Weights of a small transformer language model.
Training: a variant of Adam for these matrices, 110M tokens, 3370 steps.
Each number is 128 + 32 x the weight over the matrix's rms, rounded and kept within 0 to 255. Layers, rows and columns count from 0.

# layer 7 MLP up, 192x64, rms 0.174, rows 108-174, columns 32-63
[[142 132  99 196 157 124 192 119 144 128  66 129 135 138  86 159 192 137 164 114 144 137 101 148 137 129 132 102 138 119 131 186]
 [146 111  71 116  67 143 122 157 133 129 154  86 218 106 123 127 135 169 162 163 130 122  98 131 135 133 123 119 123  99 145 145]
 [135 164 104  50 164 135 147 179 150  98 165 163 162 155 175 147 116 156  99  87 151 131  48 150 118 120  77 121 171 145 146 157]
 [155 147  98 112 158 107 137 146 135  49  78 123  94 137 131 125 114  40 168 172 140 184 158 140 100 135 180 170 148 133 122  53]
 [114 139 128 164 124 117 157  76 167 139  86  91 124  80  74 127  68 138 122 156 116 147 148  82 143 150  96 130 132  99 139 199]
 [151 138 103  92 102 136 134 109 149 145 158 178  92 121  40 114 174 203 157 131 156 116  69 147 143 188 138 126 121  89 130 152]
 [127 121 144  47 129 121 140 144 109  56 145 134 135 121  84  37  93 180  60 117 110  84  95 131 114 102  51 144 107 149 102 127]
 [151  95 178  69 100 138  80 130 150 154 112 104  61 180 123 153  89 137 117 146 136 125 172 153 150 105 165 121 138  76 117  73]
 [101 128 181 116 128 116 131  84 149 126 108 173 146 187  71 130 101 175 160 115 123 129 137 109 154  75 166 125 145 106 141 104]
 [143 139  81 164  92 143 125 155 144 115 164 172 170 122 150 113 150  83 141 143 143 110  42  96 166 109 196 141  85 191 176  52]
 [121 117 171 109  96  99 131 101 149 129 150  92  80 140 101 158 138 104 104 166 118  94 134 120 165 167 116  67 135 192 129 135]
 [141 194 143 122 104 134 136 138 123 136 108 145 155  80 126 143 130 133 155  82  60 120 155  73 119 128 118 152 188 140 132 160]
 [127 236  95 151 179 153 170  95 104 130 116 123 169 121  89 105  94  93  98 161 145 156 103 114 121 100 124 123 156 168 141  70]
 [132 110  90 154 116 152 114 183 155 155 108 148 139 173  97 100 178 107 121 113 142 166 109 118 133 133 109 100  84  63 132  84]
 [ 65 104 150 148 110  93 154 167 158 152 179 102 141 176 150 146 193 130 140 140 117  56 132  95 138 135 180 118 100  85 139 156]
 [112 143 165 133 135 153 116 136 163 155 147  76 121  72 160 130 153 148 138 133 199 137  82 127 130  89 113  77 107 149 111 163]
 [113  93 159 104 155 103  94 126 131  94 138  71 146  73  71 149 131 117 130 160  95  84 167 120  90 142 151 147 160 126 109 105]
 [155 102 158 149 152 127 167 172 137 126 110 143 119 160  88 141 163 151 118 140 183 132 134  85 118  86  31 124 144 126 163 146]
 [155 170 124 133  92  68 111 167 138 130  83 120 142 143 147 123 120 121 138 126 120 150 113 185 121 142 102 148 106 148 133 108]
 [146 147 151 141 114 131 109 102 145 125  92  86 111 154 161  90  96 138 119 125 156 170 122 160  99 120 105 134 174 143 145  44]
 [202 152 158 140 135  97 136  78 127 122 133 126 111 148 142 106 175 111 111 115 138  97 143  98 155 108 126 143 114 180 177 143]
 [135  86  85  74 152 155 201 104 137 219 191 154 144 131 122 171 172 198  84  33 132 150 134  92  59 100  41 139 152 129 152 140]
 [155  87  91 144 144 101 123 105 127 112 132 105 167 124  68 137  77 137  99  76  73 137 157 108 113 151 139 134 175 122 144 133]
 [148 153 123 111 107  55 120 139 119  83 118 109 122 176 163 115 137 128 135 117 186 116 139 136 119  53 110 129 150 158 140 120]
 [145 127 158 103 127  99 127 204 148 114 186 103 138 106 175 107 154 107 102 148 132 104 144  90 182 158 162 142 129  93 138 118]
 [107 172 115 161 139  80 115  97 107 145 122 132 107 195 150 141  94  84 158 175 199 145 103 124 119 139 199 133 130 119 129  85]
 [167 140 118 148 107 107  86 184 159 130  65 118 140 107 139 135 135 148 108 136 105 128  94 119  87 130 106 139 134 129 125 109]
 [ 74  96 131 134 160  78 129 148 152 147 144 165 156 136 154 139 162 101  94  75 142 161  91 141 170 166 149 121 106  61  83 104]
 [101 113 117 157 149  99  99 119 134  89  87  99 194 141 184 141  88 147  95 123  65 129 150 138 125 136 119 125 148 129 154 108]
 [177 130 192 103 112 114 115 120 132 175 159 179 177 155  71 196 156 114 103 127 116 104 101 135 147 159 107 118 158 112 121  89]
 [127 118  72  95 111 129 107 182 129 148 106  89 101 198  94  75  93  91 130  84 129 137  97 145 139 127 166 148 195 110 147 102]
 [ 84 113 133 123 110  63 119 163 163 125 117  90  75 119 137 115  75 147 104  79 147 157 116 162 154 177  99 131 177 134  52  62]
 [126  68  96 111 102 139 163  76 133 164 175 137 178 146 165 178 155 160 116  59  94 149 167  78 166 101 135 110 148 112 104  91]
 [133 155 129 102  89  63 134 107 115 168 189 111 122 117 173 104  98 137 121  83 143 186 134  97 129 154 181 117 105  68 127 214]
 [165 118  84  93 116 146 170 116 159 108  80 117 157 191 122 123 136 162 183  86 113  90 160 207 123 113 192 119 147 145 118  58]
 [137  94 143 136 132 141 137 179  60 109  67 125  61 150 169 125 162  85 125 126 106 123 133 175 103 131  75 142 140 155 122 168]
 [112 131  84 157  84 109 111 137  88 121 139 205  89  70 158 114 158 118 102 175 168  74 124 107 143 126 151 140 134 113 145 116]
 [102  99 148 132 156 134  98 128 111  88 157 194 151 136 180 155 109 139 102 135 109  96  84 174  82  89 121 128 163 145 139 139]
 [223  94 195 103 147  73  71 151 161 155 154 157 139 136 106 109 121 153 113 123 121 107 108 130 122  58 131 117 122 159 118 125]
 [117 148 138 122 157 109  55 188  96 148 158 117 123 134  99  99  70 152 143 113 115 118  88 178 112 157 110 140 152 137 102 168]
 [127 102  85 123 212 101 102 163 131 126 183  58 166  96 137 119 118  97 128 123 167 100 160  96  99  81 138 129 172 140 126 103]
 [ 97 112 121 131 130 148 132 164 129 134 144  92 157 167 142 165 145  38 120  96 148 124  87 127 108 131  43 124 122 140 130 115]
 [135 215 110 174 103 124 108 135 159 125 118 110 165 188 106 143  74 116 154 152 160 122  97 138 201 111 128 137 119 115 124 132]
 [ 89 118 107 169  90 150  99 119 127  91 191 124 147 105 150  96 148  96 139 145 130 122 135 105 121  96 122 141  92 164 134 145]
 [132 148 134 137 154 111 106 121 116 104 114 162 134 110  64 155 204 134 116 149 179  77  97 150 124 167 119 146 118 171 112 148]
 [ 62  76  95 174 162 158 155 135 163 136 135 114 105 178 133 126 151 198  92 136 102 116 124 123 103  93  77 106 106  66 156 139]
 [165 156 129 115 155 117 128  55 156 113 174 146 186 141  92 129  90 130 155 121 122  87 181 140  73 131 124 110 126 171 117 132]
 [ 99  79 140 169  98 166 171 147 115 168 118 129 119 159 153 100  96 115 152 150  74 152 141  88 113 104 121  98  94 155 133 151]
 [144 185  66  62  80 160 151  81 135  77  85 182  99 215 140 105 123 159  86 171 138 139 180 153  62 152 103 168 121 164 184 159]
 [121 144 141  62 183  93 117  71 149  68 122 122 148 141 160  92  85 131 150 154 150  86 169 128 137 133 129 132  76 156 113  85]
 [114 143  94  88 131 129 162 196 128 121 121 170 111 113 150 159  58 145  95  86 125 186  86 136 122 167 141 140 139 113 160  96]
 [127 134 102 161 108 107 109 100 119 162  88 184 131  97 110  88 182  92 106 158 158 117  90 137 112 126 153 152 158  56 130 137]
 [161  99 159  84 108 113 166 126 142  95 149 173 133 117 162  64 119 135 175  67 132 136 126 133 137 136 142 125 132 113 127 154]
 [ 79 122 127  77 184 120 134 110 103 121 136 150 140 120 181  67 115 114 106 150 130  92 168 189 141 120 198 142  99 123 115 110]
 [218 164 131 113 148 157 149 161 124  37 186 144 113 146 166 148 186 134 109 123 124 129  95  99 139 117 154 163 109 111 171  91]
 [ 94 184 125  70 123 121  99 139 110  89 131 126 149 132 129 165 150  80 182 102 138  66 162 147 168 113 105 112 168 146 162 155]
 [142 117 132 134 128 137 186 140  94 119 150 111  99 171 152 152 109 149  89  94 123 102  67 127 133 163 195 103  67 139 134 118]
 [ 96  86 156 149 127 161 120 140 130 151 119  76  89  99 154  65 145 143 134 114 103 124 191 109 106 102  98  95  94 159 125  77]
 [136 115 114  59 111 157 146 108 144 179 150  67  74 125  97 151  77 111 124 119  86 122 159 143 146 159 137 102 135 161 114 111]
 [ 98 157 168 127  93 155 103 143 111 109  74 133 144 203 127  92 144 132 164 122 139 137 145  85 112 176  98 117 127 167 172 136]
 [143 147 112 108 147 146 199 142 108 110 150 120 127  72 129 148 160 121  85 121 105 148 169  83 131 126 149 119 187  95 102 135]
 [119  68 137 130 156 121  73 156 159 129 104  76 130 138 192 121 132 105  46 135 113 155 175 158 134 116 128 161 121 130 134 122]
 [113  88 140 110 101 110 181  71  90 174  97 160 100 138 184 164 126 123 141 184 127 122  97 127 111 109 106 184  45 106 127  75]
 [ 83  75 148  53 146 124 162 189  93 168 176  68  97 137  64 117  83 124 125 107  95 160 184 184 140 145 180 144 190 129  93 169]
 [109 143 113 106  73  93 127 120  96 154 111 123 130 124 175 178 175 112 119  79 117 159  54 134  90 156 141 121  52 139 124 144]
 [173 122 113 121 123  98 113  71 119 180 162 176 105 138 141 148 208  97 100 108 114 161 143 143 141 145 148 140  94 111 105 143]
 [117 114 120  79 121  88 139 179 105 143  76  85 137 116 169 101 138  83 122 136 134 113 102 165 163 147 121 109  75  80 120  77]]
# layer 7 MLP down (transposed), 192x64, rms 0.169, rows 108-174, columns 32-63
[[159 203 143 146 224 148  75 167 127 132 155  94  68  90  88 128 110 127 134 113 127  89 162  96  98 149  99 141 136 123 152  99]
 [132 151 121 152  99 144 110  61 114 101 132 132 168  80 132  69  84 141 154 106 153 178  57 140  96 132 133 148 121  80 147 147]
 [136 120 103 186 130 150  71  97 136 151  91 111 100  90 112 140 109 147 150 162 129 142 130  85 102 171 131  45 197 154  80 126]
 [ 99 101  99 108 146 193  96 115  98 172 207 146 178 140 171 176 146 132  96 134 103  90  88 188 180 125  92 111 147 156 163 146]
 [176 109 147  95 112 179 118 128 107  92 155 126 124 147 121 150 180 112 121  74 142 144 133 142 130 193 115 139  76 191 165 164]
 [ 76 111 121  86  75  81 190 150 150 104 126  89 160 122 137 124  98 148  77 124  46 133  60  94 141 129 126 104 118 173  76 161]
 [135 109 129 107 129 120 115 163 124 133 132 150 104 135 205 162 158 154 140 120  99 161 173 142  48 131  58  58 154 133 190 107]
 [135 163 146 130 177 134 123 201 103 140 136 130  78 179 127  75  74 105 158  82 121  92 172 126 146 111 168 147  87 156 110 131]
 [111 117  63  88 151 120 122  63 110  99 153  91 135 140 149  87 176 156 102 108  90 126  77 103  73 125 188 181 121 141 127 117]
 [104 134 110 134 101  93  90 138  52 143 132 151 115 149 126 146 124 126 132 182 117 137 152  63 147 142 112 255 142  63 141 203]
 [137 136 113 152 112 167 114 176  89 110 145 175 120 119 164  96 103 181 150 109 131 160 163 145  53 129 136 178 131  64 113 100]
 [116 118 102 142 109 103 200 206 202 119 117 147  83 120  91  98 132  84  74 115 137 127 121 165  88 111 128  93 105 111 130 104]
 [121 124 136 125 136 118 154 218 204 117 154 164  97 134 127 149 106 128  96 165 136 165 126 133 173 178  92 201 164 110 159 195]
 [158 149 120  86 197 120 170 125  75 140 175  83 115 173 142 193 157 103  89 106 129 101 138 146 135 186  71 160 154 148 157 145]
 [155 144 137 200 127 148 112  92  96 120 156 104  85 107  74 113 139 145 123 123  99 103 118 171 160 156  95 111  71 175 147 127]
 [ 87 162 146 163 124 128 126 180 158 116 110 139 128 129 185  84 161 147 137 140 134 127 190 173 144 133 127  29 147 129 160 114]
 [139 126  75 120 127 147 127  80 107  81 114  97 111 120 172 133 154 138 115  83 117 126 157 142 165  99 111 111 171 102 102 103]
 [129 164 143 141  98 115 141 182  49  81 122 128 140 146 109 160 114  77 112 162 148  79 106 219 120 114 137 177 108  94 205 140]
 [126 136  99  83 178 167 131  70 121 111 156 149 106 126 125 116 100 126 144 108  84 123 150  78 108 114 116 137 136 136 131 148]
 [164 138  93 126 162 152 118 118 149 191  56 192 139 149 164 132 100 165 142 134 107 123 134  69 132 159  89 255  98 148 127  76]
 [106  90 115 107  84 149 143 172 145  82 149 145 143  59 137 151 117 136 139 115 129 143 169 127 109 117 123 127 166  62 143 127]
 [ 86  78 145 142 160 133 127 138 238 215 135 120 123 112 146 129 127  83 136 152 177 176 103 126 140 164  50  78 206 133  85 148]
 [ 85 138  91 128 120 167 128 127 140 157 100 153  87 144 111 149 123  95 140 133 136 140 186 110 153 141 106  37 102  93 148 117]
 [127 118 131 157 158  80 151 142 138 134  88 165  14 196 126  74 116 115 168 123 183 110  92 136 128 128 117 153 148  65 139 142]
 [ 85 165 140 165 115 122 134  98 117  97 114 104 135 124  82  77 107 116 161 169 205 119 111 164 122 172 103 102 161 129 100 134]
 [147 127 148 138 133 155 101 148 109 123 119 172 154 135 105  88 144 182 133 152 113 127  96 131  92  75 174 112 144  87 145 121]
 [118 152 140 158 125 148 104 165 142 181  68 132 134 174 154  66 126 107 150 214 106 107 124 109 188 149 141 146 152 151 169 127]
 [144 138 112 120 157 158  76  98 131 143 134  89  95 161  99 149 137 191 132 147  88 104 166  64 145  64 126 122 153 188 135 132]
 [129 117 176 153 128 114 123 114 154 123 128 105 127 104 117 112 115 140 194 141 130 127 189  84 196  72 126 146 100  91 178 115]
 [192 166 143 149 136 121 146  48 167 116 141 202 170 157  53 148  92 120 114 167  94  81 104  72 124 113 108  94 112  63 166  97]
 [119 150 158 105 140  84 106 148 155 142  81 130  79 166 117  80  95  86 136 141 142 151 132 124 184 138 139 109 156  80 165 122]
 [122  48 131 120 145 106 102  77 123 215  98 116  82 131 161 120 126 125 205 121 138 108 138 125 160 108 117 118 126 154 105 130]
 [196 167 114 111 152 117 120 104 163  95 122 115 202 190  72  55 162 145 169 114 147  91 112 190 114 119 135 186 103 113  94 151]
 [144 155  59 154 160  47 101 104 157 167 122 112 149 154 152 104  80 144 135 102 121 126 176 114 116  95 115 164  93 181 110 115]
 [154 110 155 145 152  73 165  93 185 133  95 121 155  69 136 153 137 100 113 124 154 140 101 157  78 110 139   0 161 109 146  75]
 [ 98 127  95 122 112 141 135 148  99 191 126 140 131  96 128  57  81 118 118 200 155 142 129 138  89 147  95 139 109  86 122  42]
 [116 118 129 143 157 143  90  68 172 105 114  87 107 101 150 108 139 118 146 105 130 134 154 181 163  87 128  55 138 156 112 164]
 [151 137 167 133 163 123 147 109 122 162 160 168 135 114 130 124 160 189 182 134  78 150 144 153  84 129 206 177  93 176 138 123]
 [113 170 112 114 116 115  86 128 108 120 137  90 152 163 102 162 117 129 137 133 107 183 150 134 108 185 188 145  95 121  99 105]
 [ 98 143 128 114 130 127 171  88 145 136  75 146 151 138 172 119 144 137 134 126 142 169 153  76  81  87 143  76 138 102 159 116]
 [ 75 149 151 140 130 130 183  82 129 127  75 191  78 146 120 143 138 119  65 133  95 153 114  87 169 135 159 118 112 120 107 101]
 [131 112 176 125 151  96 171 172  96 164 126 123 131 107 159 100  86 131 186 134 121 160 176 150 141 145  90  60 143 114 197 105]
 [133 127 129 111 132 179 111 191  82 158 152 166 175 121 140 138 151 120 124 141 128 130 120 133 156 108 160 228  83  74 135 121]
 [162 159 129 145  57 114 199 144 193 154 133 116 116 150 133 138 129 140 145  91 168 148 160 152 113 106 101  43 148 146 136 149]
 [ 97 138 156 129 107 107 147 139  48  88 158 145 111 156 118  70 170 111 150 132 175  95 102 124 135  98 168 228 122 118 118 136]
 [162 162 101 137  70 155 120 174 132 111  92 138  80 124 170  34  76 130  89 176 138 120 147 113  79 119  75 204 171 103 129 156]
 [118 125 100 144 139 143 187 127 101 121 178 105 136  97 141 211 121 130 131 112 128 177 157 169 130 162 146 170 189 102 135 118]
 [147  77 130 144 107 100 153 156 130 150 110 173 144 126 128 138 155 189 147 146 173 195  93 129 163 146  96 110  62 158 128 154]
 [140 140 130 171 124 129 124 103 200  99 138 142  60 202 117 140 170 117 118 166 149 144 153 143 140  98 165  37 126  70  81 106]
 [170 139 123 121  84 119  92 121 141 129 149 100  87  83 126 142 125 152 152 129 138 140  61 128 148 186 154  33 149 130 149 117]
 [ 79 142 131 137 131 117  84  80 116 136  96  93  82 111  99 143 103 113 109 104 191  73 116 144 110 120 144 143 121 103  76  94]
 [167 178 126 100 120  85 141 149  90  94 138 117 161 146 107 164 163  68 155 111 137 202 107 169 145 169  74 106 100 151 175 174]
 [101 165 132 134 140 185 172 137 201 164 171 141 112 151 100 161 153  58 104 106 150 110  98 104 113 126 177 134 129 123 160  93]
 [126 137 145 130 143 164 163  98  23 121 152 146 125 105  83 177 169 117 104 158  57 155  86  78 160 204 144  47  83  97 158 181]
 [123 120 117  73 105 119 142 141 166 102 142 142 132 136  84 138 169  98 142 108 118 180 116  80 111 160 184 205 155 121  87 154]
 [106 158 144 131 132 123  99 190 143 140 103 154 103  86 111 137 126 160  83 142 119 163  95 133 155  93  73 117  81 135 135 153]
 [140 111 150  86 151 115  97 189 144 163 121 100 148 109 112 129  95 100 161 124  84  76 153 149 108  64 142 189 103  84  82 140]
 [144  85 147  98 156 115 119 110 133  83 103 118  99 114  97 140 100 124 122 132 144 146  73 145  85  57 124 211  98 147  85 148]
 [141 125 117 118 180 152 129 144 188  86  98 130 157 124 178 143 108 121 116 145 122  62 170  78  61  50 107 148 101 169 118 135]
 [136  97 102 129 172 175 132  52  95 173 188 119 115 107  95 117 110  78  88  69  87 125 150  94 109 127  96 111 136  95 132 131]
 [ 88 145 103 117 140 124 146 129 157 132 113 171 134 118 128 145 134 158  93 105 157 136 112 176 154 104 139   0 140 119 142 104]
 [114 111 104 118 134 144 151  67 127 107 192 135 115 121 172 179 102  76  96 127 117  97 141 149 182 136 146 188 168 141  87 103]
 [128 174 102  95 121 112 167 155 139  69 136 144 124  78 134  65 128 104 122 118 182 132 193 146 167 195 141 216 121  93 120 165]
 [ 50 109  97 144 154 109 156  56 147 120 141 125 136  91 110  99 135 203 126 126 120  91 148 124 146  60 180 130 148 123 137  89]
 [149 100 107 158 104 163 153 152 105 128 119 171 137 130  92 153 114 131 127 182 114 112 187  66 126  91  95 124 150 126 127  93]
 [143 122 203  88  77 163 163 130 107 115  87  92  79 115 135 134 102 180 124 133 129 146  90 142  49 127 133 116 133 161 141 144]
 [129 178 136 121  87 139 154 205 108  90 149 162 139 106 141 206 140  85 191 117 117 104 108 135 147 158  91 169 106 178 134 135]]
# layer 7 MLP gate, 192x64, rms 0.195, rows 109-174, columns 32-63
[[ 99 121  75 158 147 137 127 157 125 121 131  96 142 139  81  88 174 116 142  90 126 109 111  99 141 143  82 145 120  71 105 158]
 [ 99 143  59  72 127 186 130 137 103 150 148 143  99 106  83 111 145 178  61  93 105 154 135 111 121  48 137 196 135 133 160  80]
 [ 71 165 112  65 118 138 113 132 144 126 137 150 103 173 150 113  55 141 161 130 149 120 143 116 126  81 139  91 132 140 152 123]
 [100  81  83 137 133 112 157 151  90 159 109 132 122 160 136 118 164  86 168 141 122  80 146  85  83 136 131 131 121  85 141 146]
 [130 165 120  50 119  43  63  91  76 125 118 180 158 213 116 128 181 133 157 131 143 126 144 166 162 136 130 198 135  50 151  89]
 [156 134 193 126  73 178 101 127  70 141  93  98 133 122 112  98 103 156 101 136 121 108  99  90  96 119 162 232 163  62 158  82]
 [111 106 116 118 108  67 129 104 131 109 139  95 156 130 118  94 144 145  93 122  45  84  99  66  76  41  87 131 151 161 119 166]
 [172  87  56 139  77 117 101 123 115 147 161 148 105 109 194 117 138 106  66 187 112  98  99 157 106 132 135 157 175 122 117 136]
 [ 97 123 121 131 181 137  81  66  68 154 108 130 102 136  90 140 227  60  79  94  27 119  87 132 148  94  95 129 191 105 150 133]
 [154  64 146 112 152 128  79 148  64 104 149 211 125 126 196 136 152 165 111 107 107 183 126 203  95  95 165 133 121  60 145  43]
 [ 83 214 110 141  62  93 144 122 141 123 100 123 170 119 140 114 103 140 145  81 117  89 134 137 156 124  99 102 154 122 110 132]
 [128 146  90 139 160 155  51 164 132 176 118 136 135 191 131 115 179 124  72  95 141 155 119 143 127  99  79 104 168 203 101 167]
 [ 67 142 151 108 170 103 128  71 138 177 153  75 164 174  56 130 162 134  63 154 116  95 143  85 175 156 131 107 182 112 180 202]
 [124  99  99 210 166 145 172 110 109  97 159  92 137  56 121  95 139 177 132  68  91 107 113 116 163 101  87 163 150 133 133 134]
 [ 89 120 113 135 191 182 170 137 122 125 139 134 114 116 116 128 140 102 133 117 133 100 123 128 142 146 198 111  87 126 133 176]
 [184 115  77 140 127 133  98 115 146 105 125 161 106 129 140 143 150 115  28  99 140 143 163  66 209  89 144 132 142  76 149 172]
 [131 146  52  87 142 166 112 136 118 115 143 134  50 120 173 147 120 120  87 189 115 161 114 127  97  96 122 163  88 147 204 216]
 [127  69 135 101 150 150  96 149 129 108 141 135 128  86 143 118  98 114 154 122 164 107 116 109 144 139 102  99 116 165 155 130]
 [114 123  99 138 152 126 120 125  78 137 152 136 125 110 129 134 159 149 165 113 114 100  95 140 123  76 146 115  60 122 174 141]
 [ 98 198  77 148 200  72 106 156 151 139 127 122 108 195 113 130 133 153 115  54 126  64 149 149 156 129 105 110 136 149 183 190]
 [173 149 105  84 166 133 128 150  83 116 147 199 133 167 127  65 197  85 162  72 115  76 124 126 147  83 135 179 118 107 123 139]
 [123 153  93 143 161 153 119 125 113  79  69  91 101 173 117 115  95 178 143 143 165 105 166  85 132  87 119 147 147 167 125 146]
 [ 80 181  64 122 152 142 136 136  81 156 153 143 148  99 146  83 107 112 120 158 110  44 164 155 105 128 126 147 102 109 159 112]
 [ 42  78  92 135 127 113 109 176 158 137 142 114 129 122 110 119 138 125 104 195 164 118 139 119 167 148 116 132 137 104 125 168]
 [120 184 186 121 125  90  68  93 100 113 146 119 173 191 153 109 176  80 148 143 110  66 157 110 154  58 128 127 153 125  92  80]
 [ 74 106  62 133  72 111 150 167 165 157 142 227 163 118  90 154 133 108 117 139 124 143 113 119 168 152 184 168 103  94 190 140]
 [119 165  80 121 141  97 123 119 161 143 184 129 125 114 179  82 180 155 117 118 152 133  88 139 170 120 146 117 117 147 163 124]
 [108 160 109 164 111 156 139 144 101  89 133 131 111  99 152 149 124 133  83 153 135 167 141 105 135  59 112 125 160 178 150  91]
 [143 111 119 106  90 106  71 130  71 147 166 141  99 128 125 119 126  54 143 103 150 175 139 121 163 153 144 181 100 158 143 117]
 [ 91  80  69 140 152 120 130  89 150 133 139  94 143 116 153 127 165 151 103  94  67 141 141 118 125 135 127 142  65  71 133 119]
 [163 127  87 139 117 126 162 176 116 116 172 157 124 188  97  75 160 188  55 177 115  91 137 147 133 120 138 156 143 164 118 102]
 [144 112  55 122  95  88 114 204 154  66 126 137 136  83 158  87 115 143 182  85 114 128 120 136 136 124 106 164 163 156 134 127]
 [118 155 151 138  94 121 106 148  85 114 119 189 176 164 124 141 130 107 143 150 144  95 204  37 180 117 177 159 168 154 199 120]
 [146 166  73  67 123 125 103 139 123 103 128 143 109 186 124 113 160  94 146  83  77 104 163 173 143 115 165 100 152 149 178 122]
 [146 182 125 118 173 102 106 116  98  71 145 126 184 157 130  76 191 119 228  90 138 108 132  92 143 155 160 178 165 122 132 140]
 [184  99 123 110 109 119 126 137 161 148 158 166 104 151 178 123 133 151 166 132 178  76  98 135 146  68 146 120 102 133 124 116]
 [128 121 175 167 186 142 130  82  69 161 155 149 106 136 124 118 158 133 135 152 107  75  81  91 139 111 176 153 109 138 130  87]
 [118 139 133 123  51 169 157 115 144  58 121 165 135  99 116 120 132  93 111 131 109 126 137 102 119 124 113 130 141 118 225 166]
 [ 93 130  86 102 174 144 143 122 159 125  82 132 131 171 194 107 150 125 143 114 163 125 137 119 101 103 127 116 182 142 124 155]
 [159 180  98 131 110 130  94 120 147 145 127 121 106 140 169  82 144 137 116 103  96  99 118 129 122 102 127 144 168 164 124 177]
 [131 136  67 164 182 134 171 112 134 130 169 171 139 126  83  94 190 104  91  83  70 124 147 146 144 157 113 144 178 121 124 182]
 [ 72  96 122 131 149 174 148 128 104 133 140 187 130  84 103 110 153 158 115 110  90 134 172 163 110 127 126 113  90 106 190  99]
 [116 132  90 123 173 120 135 149 114 130 153 144  76 141 157  51  90 144 140 146 112 114 166 144 148 138 168 139  68  81 132  85]
 [ 66 131  82 188 139 139 135 130 120 175 119 123 154 139  67 139 107 147 115 136 105 140 193  99 156  94 109 125 143 130 145 192]
 [131 147 152  93 141 101  56 133 123 155 164 124 150 153 104 154 113 144 132 108 152 151 138 106 169 140 150 117 133 186 143 133]
 [164 175 127 177 156  87 156 146 130 169 116 167 133 102 127  71 120  98 128 102 126  95 152  87 122 135 108 162 104 117 114 155]
 [154 133 138 190  89 113 114 110  97 136 136 141 144 160 144 107 127 124 146 141  73 136 176  90 139 113 151 132 151  99 131 119]
 [ 94 198  79 114 150  84 142  90 101 142  89 155 224 138 195 121  98  86 117  99  53 101 128 170 109 144 121 137 101 114 129 121]
 [111 123 111 108 141 117 104  95 133 113  97 140 174 135  95  87 127 127 154 156 117 139 227 146 159  65  76 150 119  85 120 143]
 [115 126 181  93  80   2  73 121  91 139  76  95 110 111 165 169 134 116 114 116 123 123 160 104 131 115 101 140 139 118 176 158]
 [132 168 121 151 128  49 114 116 112 102 100 171 227 120 126  72 172 144 142  91 179  68  99 136  93 127 145 192 174  78 172  96]
 [ 84 208 113 114 191 117 134  99 129  91  92 119 155 141  90 122 162 131  93 106  87  41 142 167 127 153 174 113 176 115 139 150]
 [147 167 130 121  81 154 150  88 130 156  98 155 145 144  53 155 202 162  70 129 121 110 141 102 131 136 143 200 138 115 138 135]
 [112 125 163 120 167 139 141  73 143 141 188 140 100 109 129  99 131 140 103 155  87  61 106 128 189 124 114 131 160 148 159 157]
 [117 144 112  78 153 126 142 167  88 118 161 158 116 100 133 139 116  90 162 146 105  76 158 156 156 175 133 158 135 160 127  96]
 [130 149 136 126 213  82 116 129 152 146 129 152 194 118 144  64 175 176 152 117 155  84 138 128 162 103 106 146 114  86 112  69]
 [189 109  81 112 121 172  81 134  88  99 114 107 144 155 106 186 219 101 148 189 151  81  81 173 170 125 125 137 137 130 133 172]
 [131 116 131 176 183 110  62 151  94 155 135 142 145 195 125 150 139  97 109 129 120  50 160 110 144  25 104 139 100 176  95 147]
 [161  89 145 150 136  78 108 110 120  97  82 113  85 146 105  57 112 143 147 135  75 119 142 177 130 185 127 147 120 140  93 128]
 [130 139 137 110 115 131  86 174 130 146 127  68 207 141 151 153 163  82 144 121 144 120 171  76 109  91 139 124 131  99 172 119]
 [101 182  84 125 131 141 147 159 158  90 191 125 168 106 104 166 135 136 108 105 124 159 148 122 140  81  81 130 160 123 136 112]
 [ 91 138 141 113 113  94 147 161 115 101 110 127 124 128  85 168 115 135 159 124 125  88 226 139 154 129 126 119 166 102 108 176]
 [137 112  55 112 145 152 125  90 127 125 114 138 155 127 123  51 138 124 147  97 153  70 110  88 148 108 162 156 106  79 160 124]
 [124  90 145 110 101 131 139 130  96 137 133 173 128 129 134 142 134 138 144  98 146 108  75 141 177 115 136 131  88  71 139  69]
 [114 102 151 116 112 145 144 117 117 207 137 111 135  77 165 151 123 120 107 156 136 139 125  99 141 129 164 123 153 163 150  57]
 [ 82 176 133 128 146 113 107 171 102 182  97 158 175 170 155 139 143  99 113 119 122   0  87 134 111 137 134 169 131 124 151 125]]